Part of a small language model's weights: 3913 steps.
Each number is 500 + 25 x the weight over its row's rms, rounded and kept within 0 to 999. Layers, rows and columns count from 0. Numbers have three digits each. The size before them is the row's rms in percent of the matrix's.

# q: layer 6 attention query, 128x128, rms 0.158, rows 0-52, columns 0-127
# k: layer 6 attention key, 128x128, rms 0.163, rows 0-51, columns 0-127
q0 093:515490527485493524488505504525515487480478511460519512512444499490484500475544500442491500536507491481525513516557464543507485541523478453508517516523529510513500519531497544552504472478498490498536501499458511507514459491453492491510518523476514488499473546467529493478471535511542500497479440549512485495507478486492475515470490500491526524480506480498534505545463546493537512517465
k0 089:483496505474506453520443491521520496470524453503478506474454498540487487536474500486515474529539504518464481486459529482436463458493490490500514483497538475510531530490488513461491545488474509519491514490504441486523521521539511495488499504508503521508480513511507514515486487504484473501511466494548446541542527502528476534538489551495496498485477523482463469486473499526511460482509
q1 092:521470487465525494505508507439525505496457486470493495510531555498536507502507531463482538501507499559465507526501475522488528476510506538478505479520454479482457489522469468486501535448537488474471511508468515509519485521516557490528490510513470519533550494515471454514485485489522541516462509490512512523501504496533495520510502516512524474553525481481493496479497465486530487495548
k1 093:503512513512481512548515492535545472510442498477441509509481473508480510497502531494509496519467507452528501492483488553476497555529474469486483485497480550461530520494444501524537508489532513480506509500520497530482529457518555503463530513546505514494519512484491563498489453501497484507497508489486490514505537522466511474513490490474516495483512490498526514532499529477531505563490
q2 082:496495492487523487503488474527507500494557507489538503516473478471449463489507526573478480484509494530546522515543505432516492498514502532481518494502486533483516471499496487532476514497446467532476513502506513452482497495542486485520478541504556486508502535483487494491484511543559476489500510495501455469504518475494496512449512500541482471493514538538486478508491504508514504507451
k2 093:547465518478554554487524523482473543470514512562494515497504510497509487507453525503482498521503541532481526522458510485494476484467504521517518527472528491495532530525494480487528527543462500508472462508484512487524520478470478524545499523503456537444478492486551515515506467491490531483470482533533527507506490500489511482516486498523477512493491480447474506481519465499540490529501
q3 091:515471497483483487500473505481473483484485513460479519467500516537536520530510579451495485491479528496556555493456487528495506465516517520484533513510532514489486478508507527484534528526474521508549498489501520486521508490469507519467513499468456500464516511488494499481468507502542483504549486514518556427502475485510526509476479525470516493464483508506489493472446530495498494501506
k3 097:437536478499466504507506488542507489505465440494515476532467484470522492503522487521482493514497514526497521529511515514469485526479528456507534510488458471487480508514531486513486484474472458519449523499487487542481496474547488471509501550543505502519520513529518537493450472569587505494487475521504465495508517498474488515497512486497517505496496484520476504511477507518488526472485
q4 102:509487519507493513500486511485526522555532508529460460495491520551547506523514492498526478479451480488494452509439474499479476476506510487520459520466505524540470482515500480530514541484515515453510484537521477509485507482492500530485493516518510514507495498534511487441491495461489476547531467482515524508502488545546506501514511464504513512479509504506549474492481435461476494536516
k4 098:515491478474525439515521526527494539495464495474482511504506499499461507466487508521481513490520486433547518496523502494527544491505474487429507509511507532462505475515508518484468471499488510545513510495472512473526522458487528499515527529483510521522539530504465537527459501486538521484472489504484455466476500493496503488510502521534487522465528521493475527507443541511486451472480
q5 098:500494487521523531534504512483501536487474480541478507501497494511498538557515534541496506506472490477488470506464487474501492559503505500477513506512511535447531540531520499479500513546501484511451521512559512530495536457545492503491545463510488493509494509492445504528570510470508477500471546497497511485451495469477515461504495482503478493510467550513505535485500484518500508486496
k5 107:496492496476495476521491510510485484488493538488494538492508488496531514519457436525493494463479525536487497450493537513523498543523520499455520483529513542487534542474522470497504540494477484516499468528442482476486493483523503513551489485522490539469510493498502456508484455504498490434502496499506490452515495481521497494521485502459494509458463470474468536499537508472508532550518
q6 092:513521495503519483543543438462443520468497513512521505504508487477514520489512501531537473518526466503520491500529489510497508490473524496469508464526510525486475515499457500522517525571500541481506474470510514492543467489469467510521511529468515506450508492496551523499444504536519469483500517528497486515455514508465479509449506484500505473505524479480493485471450509477519509494453
k6 096:494485524462501440492482465519549529494496459496528467516483519486459521512504519521467510487489532497508528498512499513464490517551459526466516500504484527487512487478532486496496480495505484503501478517498534528517543519517519512529470527503483523510466476465492531506527522498498500509512426533507485548540529478508477509487465530489503500516497439527420491534537514516480481494474
q7 101:501487470504481522500500468519509453488534503497546511488526516475507502494509484523505467469456500513538501513548520532467521471516523511518521481510494507541516545476529469493499518475512566477497505460483512533490512504453473509491462482465524477494522495487506454503441484552477489508499497496506521472480483534494551541469468504505550532528535504508462507491526524509494460461501
k7 107:489464491497462502466521500556480513535460463496548506540473510476483500502497542476487492498530507530487496528468528531461509504491501496537543474510503476523502537527467546469475487492475484511505532479479500454494495448507473512476498493551486512488529486528494538475490461522534493479505485494509495491498521475541501493476494574465489475488488523505487460482507535517521520540537
q8 103:469487511492497491451482491479510521491507508541542497504517489520500552507524517563513501527521508546486478468499512487491471442515465514489520468518464489497478513501476495489508597514526501446530507430463512505510497556497531522523512494462544511511490494517491514519534523508515450527468531499492491530517498501462504486517486466505497526499479505523503509486518516484518511530509
k8 103:504566519476541507469470439513525500518531531520481494504489520471518531465507470469526518459489550475486509491508521481511528496498552503491486535515493473561508502546530502484539500480508476519484481517538493487497473519547510538497469452505467473490490486551486533516544507510517529496497521522484477521558500513502478479491501503520459500485528515474490468483516481485510505485529
q9 107:525456479494485498483506471502515501478447493478492480521500497524483478519496529489520485488525486490526549486459514481481522491511525469510534528498484503491491523473475544558482522488512500518526488485527505517520525462522531524477512489448548500501510543530527536539513495511518537517528464505485528458505491532454495469448527462457489534514488519501470531485531457515541522480520
k9 108:474462491537470533477508530491518499510515513517524485475482509534559517520524519495502491514484529539493432532467548496500485499491525505501484448504495538536498457493481452543498492501540476528519515474534513477473515508473508502528534486471472495528454480525494465484485502480545477505480453463476467482499464513493485507512468507467547511494487499536458476500490504485477523523512
q10 102:528489496485484464486504504505475512468469517487477499518464505470470517485486489454546476533489474511487491486494551525508522501482513500488494525514519480515434544509454530442488536492501513483513554482484497472509494494490526502459481509543531521497509547489496471458479474488516496432501507504463502502483487501497478511515461533521480470473499442522536487488493495494525460516446
k10 109:458566507500511511520498475462482503490492518545535490523514525513524537467463494509499523446482504517500514502515517451550525525520493482496462529493460494510512524506482492472500462514499452488495451526516517531480504486467468523507466467471472506490485532540551497455513456501496509478528535465550503444488501515484518484484504498483481521513489518488496486484504463468473526486520
q11 100:507508460544546507498506504556522514508504527508509532544515527530525517514501495488518544498489494475501513514498525492505536521547490475480535535497495478509510528492452473495523479503493483491487501515498502527521452488487508520486472531468513489501507477489515435495481462508467481512473551462512477474513478530519490509442466541522540485522520496445478510533526472531515458481540
k11 105:510505505465521491499479476503473455498516469502520499498513491463466455488493529503506471526568483491473491477499507542484507533498540502509526451495482520435472497537479477500456584496476542500482484470482512482536531533491510501483451490514535494484501483514517512488496462525515500529492482514503500504483509502543474474491495518434478485477505513466458511513484487501471480540510
q12 105:515525502507491506469495463532561501443485487521524502498485497547524518474520533499489466519510510505514509519533486513494456471494473533502551516505448503500472508528487476535489560540515486495534491468496509504494535494533526507482487478512460545480514536528495468525523512492519490537496444486514489521516500474475472507460519498499476530474498479499539483513530472507455539504551
k12 107:495498466506509495489519507515535553535514494526549491473507530523507500513493519509468474525509481497521517501488490529437486542499518525479532492520517497532499492504501500451522509441490467481490488501492442502468486502533484481485468548532450533470475454497521466501504510483502520506483503459518540461487507497446505538518481488510527481476455540526507496503513441494472497533500
q13 100:492474498484561509461486520510544487526523472482494484467516500488461514504498503427458540501518503534473461538515523477484509488549513517498513495544510524465488527500489533490512482542469513504471528447521512437479500494512494495507459474489495525517497472499475535507498463484506487511525505461464499514497508467447514472484463519466473483476508527493502523473457484507515507529519
k13 091:445460529509494506516509490452493481503449521507516535513487510446509503502491513504492468534506493518466511498523482523501465523534552468540470516536465516459449504483479566486539517493479490504467500524504495503489470500512479467511496516461501450557509511475451490481507504500494538495506529501564541508488510501548504501502499504493512489490518456513469477506500509517513492544487
q14 101:489485501491498524533515516484504501458539505482525501473481550487498520458510533491488511462501493463499494472471468499519519494455494512494496525489500527474496545450454484440515522529506519478507460539518475511502465478448455476517505545486472484469521470466504488463457529519461523475468522484493476525493507522508495490496514531535500499518507451519517489533484520505492432487511
k14 120:485495482494493488523501473498492504503497511449526485539521499498501505558527494499525514516503491496465480485510529524494474527489479456481505477501506503519492475553502486518523492522534486511479488467522557472526447503458520514529462520547530498516535439446520508476533499514493454502524482518491500537537541479534495490500505537543555478490499522478469451499476500513482492499537
q15 102:521496515510487497519533510486473478520508474498533514520495503467463486514476504496520523479466483557509518484481499513458445530514534513543512499507465503493511505525485502493486501490440501459454503469540509467477485501471494469485511497435465559482477494474498521475486516501483533452513506515518492494489538478543495534490462496514535551522453500514492521529501460505491512492441
k15 102:517512536509505475486485468529496498534511543520537480490449505508502495460499481512469472480495508499497521533514488515526497493478462547454502527529510456571506504496516504481509477521489477520496488509455473505493522501523534470528510454509509515507488526533510581557491509503494519531494521527518484501508465482543516502467449531503490459459516520515495478481540543508481496506503
q16 113:515500511505499485501523500479508457521524471487565474510490537452538506517490494469541460527471524498477522508480492482460535501463533481483509489513532495468537500509525510484500503513521529480455529461471481518481481495502481502507469538505479461506537474496554484483489508518499497518529471561518478513504481576478577474502523494528483523517492503498485517497513466523509517505508
k16 099:436496511509475497517494533523505520493532549509506523498512516474497513452463506499477517482552525461468477425516540490524523481534492533515503545546491495519484530505505462513509516456471518514475495499490473501480478531470526522532464478472462512519501504514521507480471505502508510447477505481500503483480515455501480482479538549486521472534497542484542495476498509523508519477487
q17 103:493490481478472505511491458490443565503506529495523512541500525492561521480538514488493484519517523454487503490507480544489484484468518485500529489479513477496454492511510504530510451490493513473465496488497523492517516532481485458524471488476474533481515463490502539469508493498465488524503478480509504494525519503506496514499496495525564504542492517462517438504423534521469489522526
k17 106:493538466517524514527522554530513491499539480494486555519498501505485495488490499462514490484490520530475516512535472547552492503493532522517496506480495514514486495485480513451515487507512493466528479533461501510477459528524544512513470507504492460487519470483474527547489478498511462452520498523482481499540494453467488548520529519522500551488529489548475511517499544458500502479467
q18 099:493509497507456525481512481541478486487543461481519477499445509533483474532498466517479516489493521531488515546530514480525480485493509539537525464516488514500460491462468521466531521488508432525545500528468496522493547506541489434538491492506512485500481503486514517501481453473537489545527482532488508472504491481508514496549515498475487512520505520523495502539503487520465493531491
k18 099:540525492538458503506506453476542496471491499481476505523475504530527496480502504461509511550493501449482478482503494525511499531480463507509525483446525489517516534522469496483473532483499499491506459515444480543538510523438507478536469533509533520503535442484530502487486494505505463495553480505483483524490498481503508524512497482547473471514503490535455452502490501515484501512503
q19 098:453501492536485505515450512429519479531474504488488471513507510458516505482477512506510533528488551505497480467518556506486490522491448516516502472465495506500513526489481524486503522541526519519525482503482523468480496501518489486480513489489534506527514462506460504484500490499515503452539527495486488499494501530547556503528530477490548476484482561490512493506514503490523531545567
k19 106:491513534474521528513526532448444516488550496507526522440522533526507461533468511497510490520532486513464485486493515490532491501485525478536476527493496466542486485466486525519557481534459495472476493470507471497492527516490494478523506520476501529512456481478486502515514490476517480498544481502489489487554482518469514519508518509500546465525494472504498490440493494471497473501444
q20 105:470514496496498486535509469503544517529508506473501450479538519497525500536542505493520502549479508503496504546519500499480480489508490492521444508555465527485473504498459489527517502485519467512488473536463468511550476522525526523518433458491519515533534499553490508504492466505523515515517531488484498562463535487494502508523535502527493487502534526478509462495484505463512474514481
k20 109:496497510540498533459505494507461527491548498515537492522503520493516527497510476482550479485489476538517481530505518519480496523459491507490509479523461491509493529487479526503482491506513501517531524490516496494468483543488515476488447463471495560457518525499524516505465446467537478515520537514479525551531526463509476471488484463511503458473511484499494482476487521445542506486451
q21 102:521511504514536536479432483465472512491501472450511501465461548496475515508515502476513504544561470488541494548521491525537529474487502473517505529503523504487551520482529459519523503503448477498474484512491515530489475479507508509496541467538530451505501528507516518510470471524522491547528516503472487509486517501465477505487535509491512522537492527514508513502473520522490544490488
k21 108:464476560528511510451504468468490512498535490504473491486542476493513503464491481472498488481496492498574505453556512487516509512535484525489525535499489514455473516516495523512504515520497490544528501517496490465528506465488425531506502520460479530533476520538501484536515462547488513481514493509465529517488524502471511548507504498523479502489469519514506506529470502467517501463495
q22 108:501488519478512497489493479464525505538492488495520496491484507502542522498480501498532517467491511488471491536515500507536540514481457522531494418440481503445534516526515484495522561507501482504492503477507457500520517529521473499516482480534493511471521471511521454489552528528489478529494521519465494461520560487519509511502522517514498490529475535481484516469541490556506473513506
k22 106:484513509535478522507481529508474499445507530524477517475480529469452482499490545494520491531534516469466474490486519500468515494557463490499470500467552471517491485482475511482487530462491500492488451497508521430497485490497469478496486470541485504511504519486477500467518457452507517498539472507460489540512493503464519501519458473558485496489522492521538519507519529500507469496533
q23 097:517457492531509517475464531512478475530469482470511507513523511475561496511458515504519474493520509479476546548541503516468486487486488519524509521502485502510472480486473564500518494488546453485546521495485461511481470535470481432478469489557495512453492478506491509503510511513517517496513518528498443489519458493505491506506485525487451521532500528489469488498495498526528519495522
k23 098:503523483492470515541478514466521512517515526505493505515528512574488526481493515481471517480510460487494486512562494516515510490494466484471509485478503564520492519519488484436502502507473515512493484476514532478510518518480516539479500470535513518515499529527524495487499534500474543467547408471473462539510515498519507492505523494519504477490528500458544474526491509479533498493473
q24 104:505464495509515490460501492525547524493522505473469508513443458484496503475539521512531487460515510495485494505500540518523463495561517510537467486522518514521474505489498466511496531530471515502442503478504521528476475532525531526483527474483476556474517441509519506506460475465510484472477508491533521466464457488507508498473513485483483497510511460519482491476537526472528496466470
k24 099:504517530500544446539526513482514461552509513497510464535514538498504501514470473467493517522488498482499513539464543516450537501475480513492512460451508502498482513531484510521473465485522490512534519513545518476501494466492475479517504512546521517525475476458496512480465533533497497519444521496485508520531504532544490523488482491523556473508473521480528501486496515512540484512463
q25 099:492519510498491472542527501466470458491515481496441470481515510501498526447463490453499488514505532479509543539466493518513487526465504471540492516489481527502481502459521493501502540500516503515542519483534512498511495523495529557523460506455510470486509551488508457527514452523516546496476486588525494487500532502488521499500504492498497500493489517497486508442475509499513498471510
k25 095:535501497467525501524483500528508502504496488500553508516476516465470482459515519509501479468517502515501464488474511476491517475477470461495512504513545503510510501461503525555505509496522480542517483550467518518525515484488528444488515541504503465559552505528506537464501498495559535526519469480516523520512503499512501497478502484532518495504469506460469500541446475459504544471500
q26 100:455495479480494481493480455500494476501482504521486516478515468518547483517439497488507463510532446518513442480480509500450478500513470478503528474504484517503491526470523490532489522504455492460536511531470509518468519463538515495516509477480503482529521516469475490474470513516506489552517477509471470449513443492514510485458525515492565503475491498508475486485503464515499515493462
k26 097:494505479502495514515550507458518468491523523502511495459534507506498497471535452519450518533470540453534506465535507477502476503512531523443527487520510495506486512497478496471473480500509520487480502547500487496519495488555469473500502523492492484514500487520523486526514454531532508510511480498490463418468488494457498515522447485504503489496484481473514453488470472480519522554507
q27 111:523464515527467493496489468474512486481497487477502524492461477469464484505512505519496515482484529483502500519519532535533496450467473512539517523504542545496521491506549455547488453494438544525513505483493471525538457487525497510518484509538471517535508496488482519533487500519520476499477531497516499481523475467513502532465478541498531456538513501496472489442495480520507466520493
k27 102:485494532540547500499489534493499486526493505506502552499532492508546471483526501494500499516507528482528516491498481505524526513520513548542504451504500511532480518503496513426475478488509479514507492492512496479476475471498480465498503485490475493551516450547491515502508537449490493494509506541450500509495486545480514474524458523520481540435494497464551539501515487517511527456488
q28 101:460514476527530482485500498536483521522524453505522498501496457512510563515495511496436489488507544495484475489475477501457514523488478513520542541517501532501453503505520494503465515502479508498475497498472488524486465495455507526505505509527513459481470536487521494473499501470500497507490532470498545449470536464505546440540503543526493483494521503455521480487505506494524539520469
k28 100:490482489524503501502523501477461475474430549528486545521495463514502535505522501509469496491470517555523457511487521526503466450489518502560491519485535538507496506460480493515489476520491506496503554514506515487477462515506498507497447494513519474548487489496485517491500514536496504471487473484516538500444459501496462529495496428478497472495479487514469499493468505505467475486511
q29 109:488489517514489492479498483475488523487538516479529501474508512496476527512456453477500472519531467545450497464556499522522536486484516517508501520489544553533461490532531494481486483527508480538520490491472501496491507516488479481488520442491502492494490475491490468517511578465475484506500496506530477477509529519487501518488494535478463504508489488554511459501578526468494492484520
k29 104:512450524510515498533486507514517462451499507504459490449480522509469480457523505511490513500500456496489534500478456519490499521577533539483482481513489529462546470498557521497486458489471479522498489442491510485488481514447510495482477540525502508502488543494529486481498506539542504538508445477475500489502506484500510492496512456505481487517549512500459491506482511507514491492491
q30 107:489491488508521492488502467470498451511446495500478460532466539508476533513486498556495479496500502515492533485527496544504514505496552502517509517469509478474483551498464483496456524496457494466474524531543487498542480493500466471494531515471501516520444476515528468461479485541507493492551518490459474496518504515481456531508535489502478518536509469479496497534464508465523482490484
k30 098:514488505425506475483517482485531519526528498455493516480515477478507494468455501427478497523491497493499449521541525493524494485506464502493487497491456484540485492508508465481501492490503476498544524506498503465526536478512509480503495506531485577509493538498484487513492451471513494514485509504536496532492448479456510455529518476504501522512481528504494503447498480478446496476470
q31 113:477507484515496517524516496501489450486507539529505473486500498484552487514514489506517520522509508543492456532525500483505550447495504485503505470523517515492538497534507498518518535471484470496497547484493507524513523511457497486487553530488462508497456508487519541530495552532507525492493513507461546482456500500510484469480528453514490520515542556472569484502507468508528526489519
k31 108:513537535512479474486478514472454486408464491475468506478479523495526552485477482512500514485482482464479548448514499497512501513491485466473485500487521547468491510501446466481484525498552467500476497477462493485479471510503531502440465510492504507500473526523532472504530507506501492507481488519508526464484488482504499510532473523496454527498452547499476513492474488491491491487480
q32 082:478461450447483532509456520529506475488479529462514498517527516496507489479502525488508490525501490473528517474520478509499512517481502565514478504474547546513503490499522501532506480493508480505500497492489476488521537448513540550462455516519529484469486496484516510511516499495486528488442488472530531484464475537482512534514443506490492525461495498524506527467518481497550476512449
k32 094:547493455542527521526501510487532503524513483518506496460464509562505468508484457496484531498467444484498444511508478496507508508524516487473476509503491513502509509471496502460503505492495497507532481502462534500483469491502501485523569479509500483504498453499553487554519547455511514502494503502502466525543558507480514472503513471505507462485530456513503533524493471496521524515538
q33 097:522477492571524530496493489492539500503507563576530475503476502509488497478471494520466533461552480524485503517511459453504501496497479508485510484506468483509480537497509506464498555503502514540507499483481483483507499535489460491512477455535505509450495483542470466492526489539468516455476493521497527480516513482494469521483534487514455529501478476516492499499523484521484513469477
k33 092:517498481470469499509535528441510517538576491498487454519544525475502479515506498502460471452464531508506515485474493487561493531524541493530537504486515463508507471493519501528503493531489488492528464503562475515497507510509492481545510538473509460489497498476488497459506490466509462538482521486484496507480512532459501538505501491537469490505516518503503521494488510497506517467447
q34 109:461525514538530502471516497517520522526544438498441470516528479502511518519522442515492512484474482502525459504548505473504464517521512475504469477517485515497506488468489500481481492503514528532520473524540472502465524483520517518466527443529502479479517492463471540496516526456473488512474513502444508524507514528465531506494504482467513482462533468492535506518481481479474508481522
k34 091:530521504505505479487543506486476523530498506490467469473525534510488481545513479492512514512491475449476496480514501506563546477503465524463452506492443521507480475531456504563537508498478482467506478482519500494499472515487517519525490523468503480449477519451488512520490486480501506519522542490539475500518491506441490523481479510545495495547495511520538517488509458500514503460497
q35 096:512518490495537517478482499494525488511497509474509501498518491452477504511550502465494515485526495506528528494495514464500481478541499514512497511522495518468499504506444508500457483520497511485513472476484543509508530479480502479548494511507478495504506511519466446477510516550489477505489466446540548489496501447588495450507510470515460480503494474491552503517509483485555511547518
k35 093:535503467467439462508485533495498474484513496517460490473497497548514534491532514486499494527498489495498485496489510521515547513506506507478493491489474488444507498464474506526461522487490504508494530522450513502474486469491494513470579509450501509539515532496528532510457473514489482496491514478473444508491526484483505492492475530467512516530485535498518487488447535523434464515508
q36 111:503497477499463510517492520457509497528532506507545521481467505481491512526492499486524502484522521500485478522491476509482470511477497491488539502530519470512502552508477509521493523523465496497472466494470506487544477517479519491504437475514520580513491495513504475539467501523518464450550492499515462516466482474559507457497559507454496475533516492517494463516488515517537534498476
k36 103:503514505483517483498522460519543500468476461498519486496500482565504489498500522549522468492489524477471497489514499479490532482519483472519494498459519513529469493527533507439518512473499509535520506515528536468535530530542476506505447497512523509551504470536500537496490517517500508529480493517560501487530493463561459518511520470493515496473493535524458501507497535540488470515511
q37 095:520523500532447526506533496453495516540510489551433474481508521522529512489532479502507486481462498458508475495436497503445546522518467471469488498494478513530485498500492520506483496502496499499516455492504494532528515482497451496505520530516493523552482479473524519465510460506477501497489506509533478489475466506482524475473523462545507486503512521456507462540526508482489528511463
k37 093:503508506455485515506471495518488479481492498486504539491468497508482518491537507491479508524473501518522474454507458487460520536509483490461543511440507515453565539480443498498488508494516499512467504500490529461542525529494541490521496501536543557487505510500480514533531493493532503533480458490468532497527513491453526502471474493477446507506507498531505481528474522492508475527522
q38 098:503450504523466485484511471483515495483441507476546511523492531502461476517520508535511504499549455503506525516506523498515529509468518508498523453507482518452503503505472532517481546532525514489504524511495518460476440531530475506544494439547526500481485454512498506513475512521509492468468514492519482478487530483545505507515458536508462512515489490521515514502511524477531461533489
k38 108:521497521504478464466503485484472505471478482529496497553508457508512509503512482480525485463531498511497494505486465442480476493505489452480472502465514511500528437487510497498519495483501523510477500484539523498552545534502512465511539541472497507517504486529532499464485493495444510532473525493507541466500517476515439533506437495464488463525483535509501488503491462546485505514505
q39 095:537458505491494504476518523484511517482501492477494514518517459476519508478478531528484470467473511510474535510506480589488474495483492477508498537496522564465497507498501462460478437513524501498460509485506491498518516479504465513481463540481510503510505551515510490468449476524527486537535493500534490517499522513508560511524511525506513496507510466574494503514502477495508490460512
k39 095:493522482502474500497476503518533493468447523492465518505432515515523524459511462514470528447511448496522539527537473524461529504498488480471470516471506518458450501447489522494483475510527531501507532532514514542499510490455514527466509507526457531505494525476504505476479497470498553490516517483495495506514526499467517502489509455513515496536501495498498474537523483508493530513456
q40 094:502518494504460468462447527470481509480504484493468530514535501509537527480492466504483492508501497480526477520471447535493502494501489513486504542467510452420508477521499479496494519473491499533520493502477494554491459474505495539523484578520510524456517487498510510488477526506495479473493517510492518523512504539506521527491482458520519539530503501543507473534552518476469493509481
k40 104:507454504437490468524512467493534504511475486440491512504533515467510500490517534468513494519534518516532522494515499545479488506498509480499482510476519567493482516477510529499470488509541501493537479501500467483499511460506483501482493494465525483533513481551501507482487492525500464520525479471492510484533493546472487500503498529498482487513519465564540478503455580512498486538469
q41 108:480523535482455536462471495530520494482472488504495502467452510486514527496497457490542486472488473475488469517460520488471444533515497542513497510480528469536517518474501526493494516513481474480540520512539534542506474481526533516499538445485498491519535511476513536529524533492448480482516469503500500514483466513497489497505507484506501499468528519419486541526500495482496514512520
k41 095:516489505437508516469521513447463517519478512517512478509508502547515504468534502502527500555533518480461508483553477471524543493521490489492528486527490559484497501499466459534490520501519460481498511493479488501493482541503488512534477523521518469510501464496470451543479481484475478532503556505527470482490485483514486515503496464524489448507510503529537483508516477544531510469506
q42 107:511508490517560467548507522457547517520515509488528519469479473497506529500528526533492501525503490508508494512535502503467489436465532548522500503473473459481438502533528524508475515485502481507546509504500486521501549565518498475477493515505494489491447495542472530571532497504487494519485517521475503533513517500497514496532510500492488497508537473500495544480496485467522516499483
k42 105:480497492527482516523467521508473470547502494521509496474539505543483503559507500500508499509494519520528509510458517543515484513529463487507529476524506441513505493509511467453477508497451503507500485524493505510515497537525507496489552466513491525523516525486507513518519537459470490503464506511540512536505501430528450488483548491516512507471501517423483494489531449509521509500490
q43 100:485479491510529518530536487496513530500528480562523544512489474484509512506493497501494475476492496483488510499518482481444535491458492532549513526469527497496521543500474489523529501497513520503518442464564508516511480461520445495491457496512444486526505467477508465494483452487485518523505537489540508488522488487522508485495501524520490462482490439534504514506512548468473487489511
k43 099:487555546476491475516520486464531557499465492479496504480475486501503501484486535496455508526468529483528499486504553462497479490528509495475500487490456491547483498487517522485552511495482481481520500536560514526503495480528522503492453457469470512465525450499514471512488517466500504531484509498507527503491462468467443504508512467511493478467487498491489518503516500466525452513544
q44 106:511472503508543480514482464492510468505515501512535547491481503484489494524494446502506522516450477505513538488501513482443520485572481509552517522494500517523542530484491537516497528463448485503399475501496482470517484513489504491475485470482532482519477498508456512532525501463492490514490533477481499454503496486456489492509526497509484479545499508514485510511498515507463472496500
k44 106:494489497500474463498472530494515485485514547493483507463504452535482522471549579493483489523524512513525487527496523523481499522468495467477523435548518529445491467503530501518489443516482524515502508481503488567476536463491491506474522482498483485498544494479490499488499452536486506454531514511520536486497494481499485520473485534492480483524480504485493529505463512519483520500494
q45 096:519478513532489505516504500526477490475505513526508500545523452538514483545503475501485495520500487565512504535481490500496502454509462473480542516465518504510480520491479501520467488536500486532481537514523498482469522465525510495488531481513498548463500452491523491506497470539520503461536513485500532476527515476454481547508501510431498479489515499506521538491480488562466534461498
k45 108:514549490481475505475504531532493491491497503472481486470537549482499513479481492479458508485490484466502484495472488501497503546530510463501539499547502541530518491499526481480528532491540535505507496470448478496537509527466493479490473511514522491520488438496483520455511450498505493494531455544508469478502536526544512508504519482483520453502516460498462475490519471469525470505542
q46 108:469501495511535503515495548512479511461497507510519527513503468487459554470470473475457497450497523498454480495496472545546515497487492479483488538529506483556459519497515511469475509515482527510494483508483481572512493544452485475504474543507504506508498529505507502511526513496486473522486463532500519496510507537510505495468493500528525527501505507461524507544540519513453493479555
k46 106:537466525535527526462490443500499487473519533572497484526477508515511483516499484510481510496466498490527471502514545508506486489498514486520525494506479512550529509503520467475528491519507465497475476451497477490502536504491478517500469452493471468504489594500470474493476549510512483491461493474510519473530473492499540517510527486507534515477491481497474490548500490548504532485510
q47 105:444513467480502509471535507507485519496523518483532456482514482505515516522482521520505510517491545500487458468504542516497470466460533516468535544513441538546519511480466482521523477490470454489519497479480469468473516505527495515517536508465501485448516499502483493536523486550482509475464520497566475492516480517479484512484502488491459519476484509486502510514498520516479507460456
k47 104:485450490481508503508507517534514503500460508480470529475479474569498490473491529496517504478449492468511506491485477437504495541487500501481483488450470462493504534471476507487498509419508492504517521534528510478494534511489547516493473515491474499555518516517519528545480539481501514494483512505534533472504505535479549468519498495482544475476527499514484490500512476520463477492536
q48 105:513541532510500493535518492496480511469461482490501485476562528540545571487519487495489507499490505480503499483494561522505483476486497460494455471513509480487501506468461482518499503518497520471518524503462488473489487495482500488468483501521503513466490485475517498513483493465494456547518477487475493471471499510501523481515455487477480522481526442542572514484451458491503468526477
k48 108:543485517526451504510528503537491511498491522496532510471465535523470472459531476467491484503505478529516517492460501458512471512490520554507480441521465499485465467506491457536524509550474538526513529530499483512502498528534538504511491533492504526510452542511461472544543482471472516500541516502494521495451467496515493472494513508501504483484472506495519531532524495482511519506505
q49 098:510515495447516471532506508512537477498490485522460474471502547484549526465467477474517497499546514498558526502449503516485493521511465481469480518491487497484524484527502525470515521437504489491492559503505504462490468465463453489505505513514501492527465493468524521498494556508524504517492509499496543487504446487497515496546531476505483467543538496488480486510528496502491488459483
k49 108:471528518475501496512499511509511488513522505534444507462485497545486504474525474487485497499488491492522512486490521499502486455524519536492467506511498489513497518494497443508490560523474440539511496495502531510465529496528496486471518437473475475501523526512448473509536500508483559471482559440501493502500447460497462460487513509493508494469488536506522487487475464487504509492528
q50 105:517547509470505497514506537488528486515484496508470482483525474527521476527529479455529504522478453474494519491509507540516555499498498467498499517506497535536511505496538491539506490490533516464526488503510482570550483535484467516487503527519523515530512469517513497471458501481507479493505498518512495507474511525550488464431469470505487510462512453473518488534526512524497533556488
k50 103:467502488551547485496455477488492493519492504492564512536485565484522486524484525481503461526484484508485506523510513484513485489481480501464509476525513495510499525517477490504519512494471514491512518482464511485510472492497482483496518485534514521467426483498513426534509523492510494488489460526492497468510555529558521502498483459478491512514524472499475475461468482481559520501461
q51 105:483551514483491517493474512502525486499466465469528498527517526445528519508434461525475500532477504514514510497519534487467525488521487507500525493512528497489482489488461457469500499490502526494473467482539502522521511473509508503535527477494457504553518481527510529529525552475455545505457480469520499520515465482506488453493518464464490523477496505496482447505476495500518497459537
k51 100:490477509505498494493537504509503529514493511508502537478504445533537469544487494481537490536522506466496540473516482496519470488481494490524497505513494478484522513527517543452535515412504458463504482513500538541490492548498494457512473508440509461469479478508525495492519504512532554485488491507493527540498465479522527522498489486528539479520469548496507518491513520509532516503503
q52 109:546488470542472460441488469486541452526535473486483518486523514516513484533532480505423490496520449483483475526526486501540484508513490516498508525489488510497509516493476486496526511498519521485509531453498490448533478491479503491529529454490514488483501521467497505539524473497498564506496488482494537472495481497510444549496501496505476529466505522491497514499495485445508532494512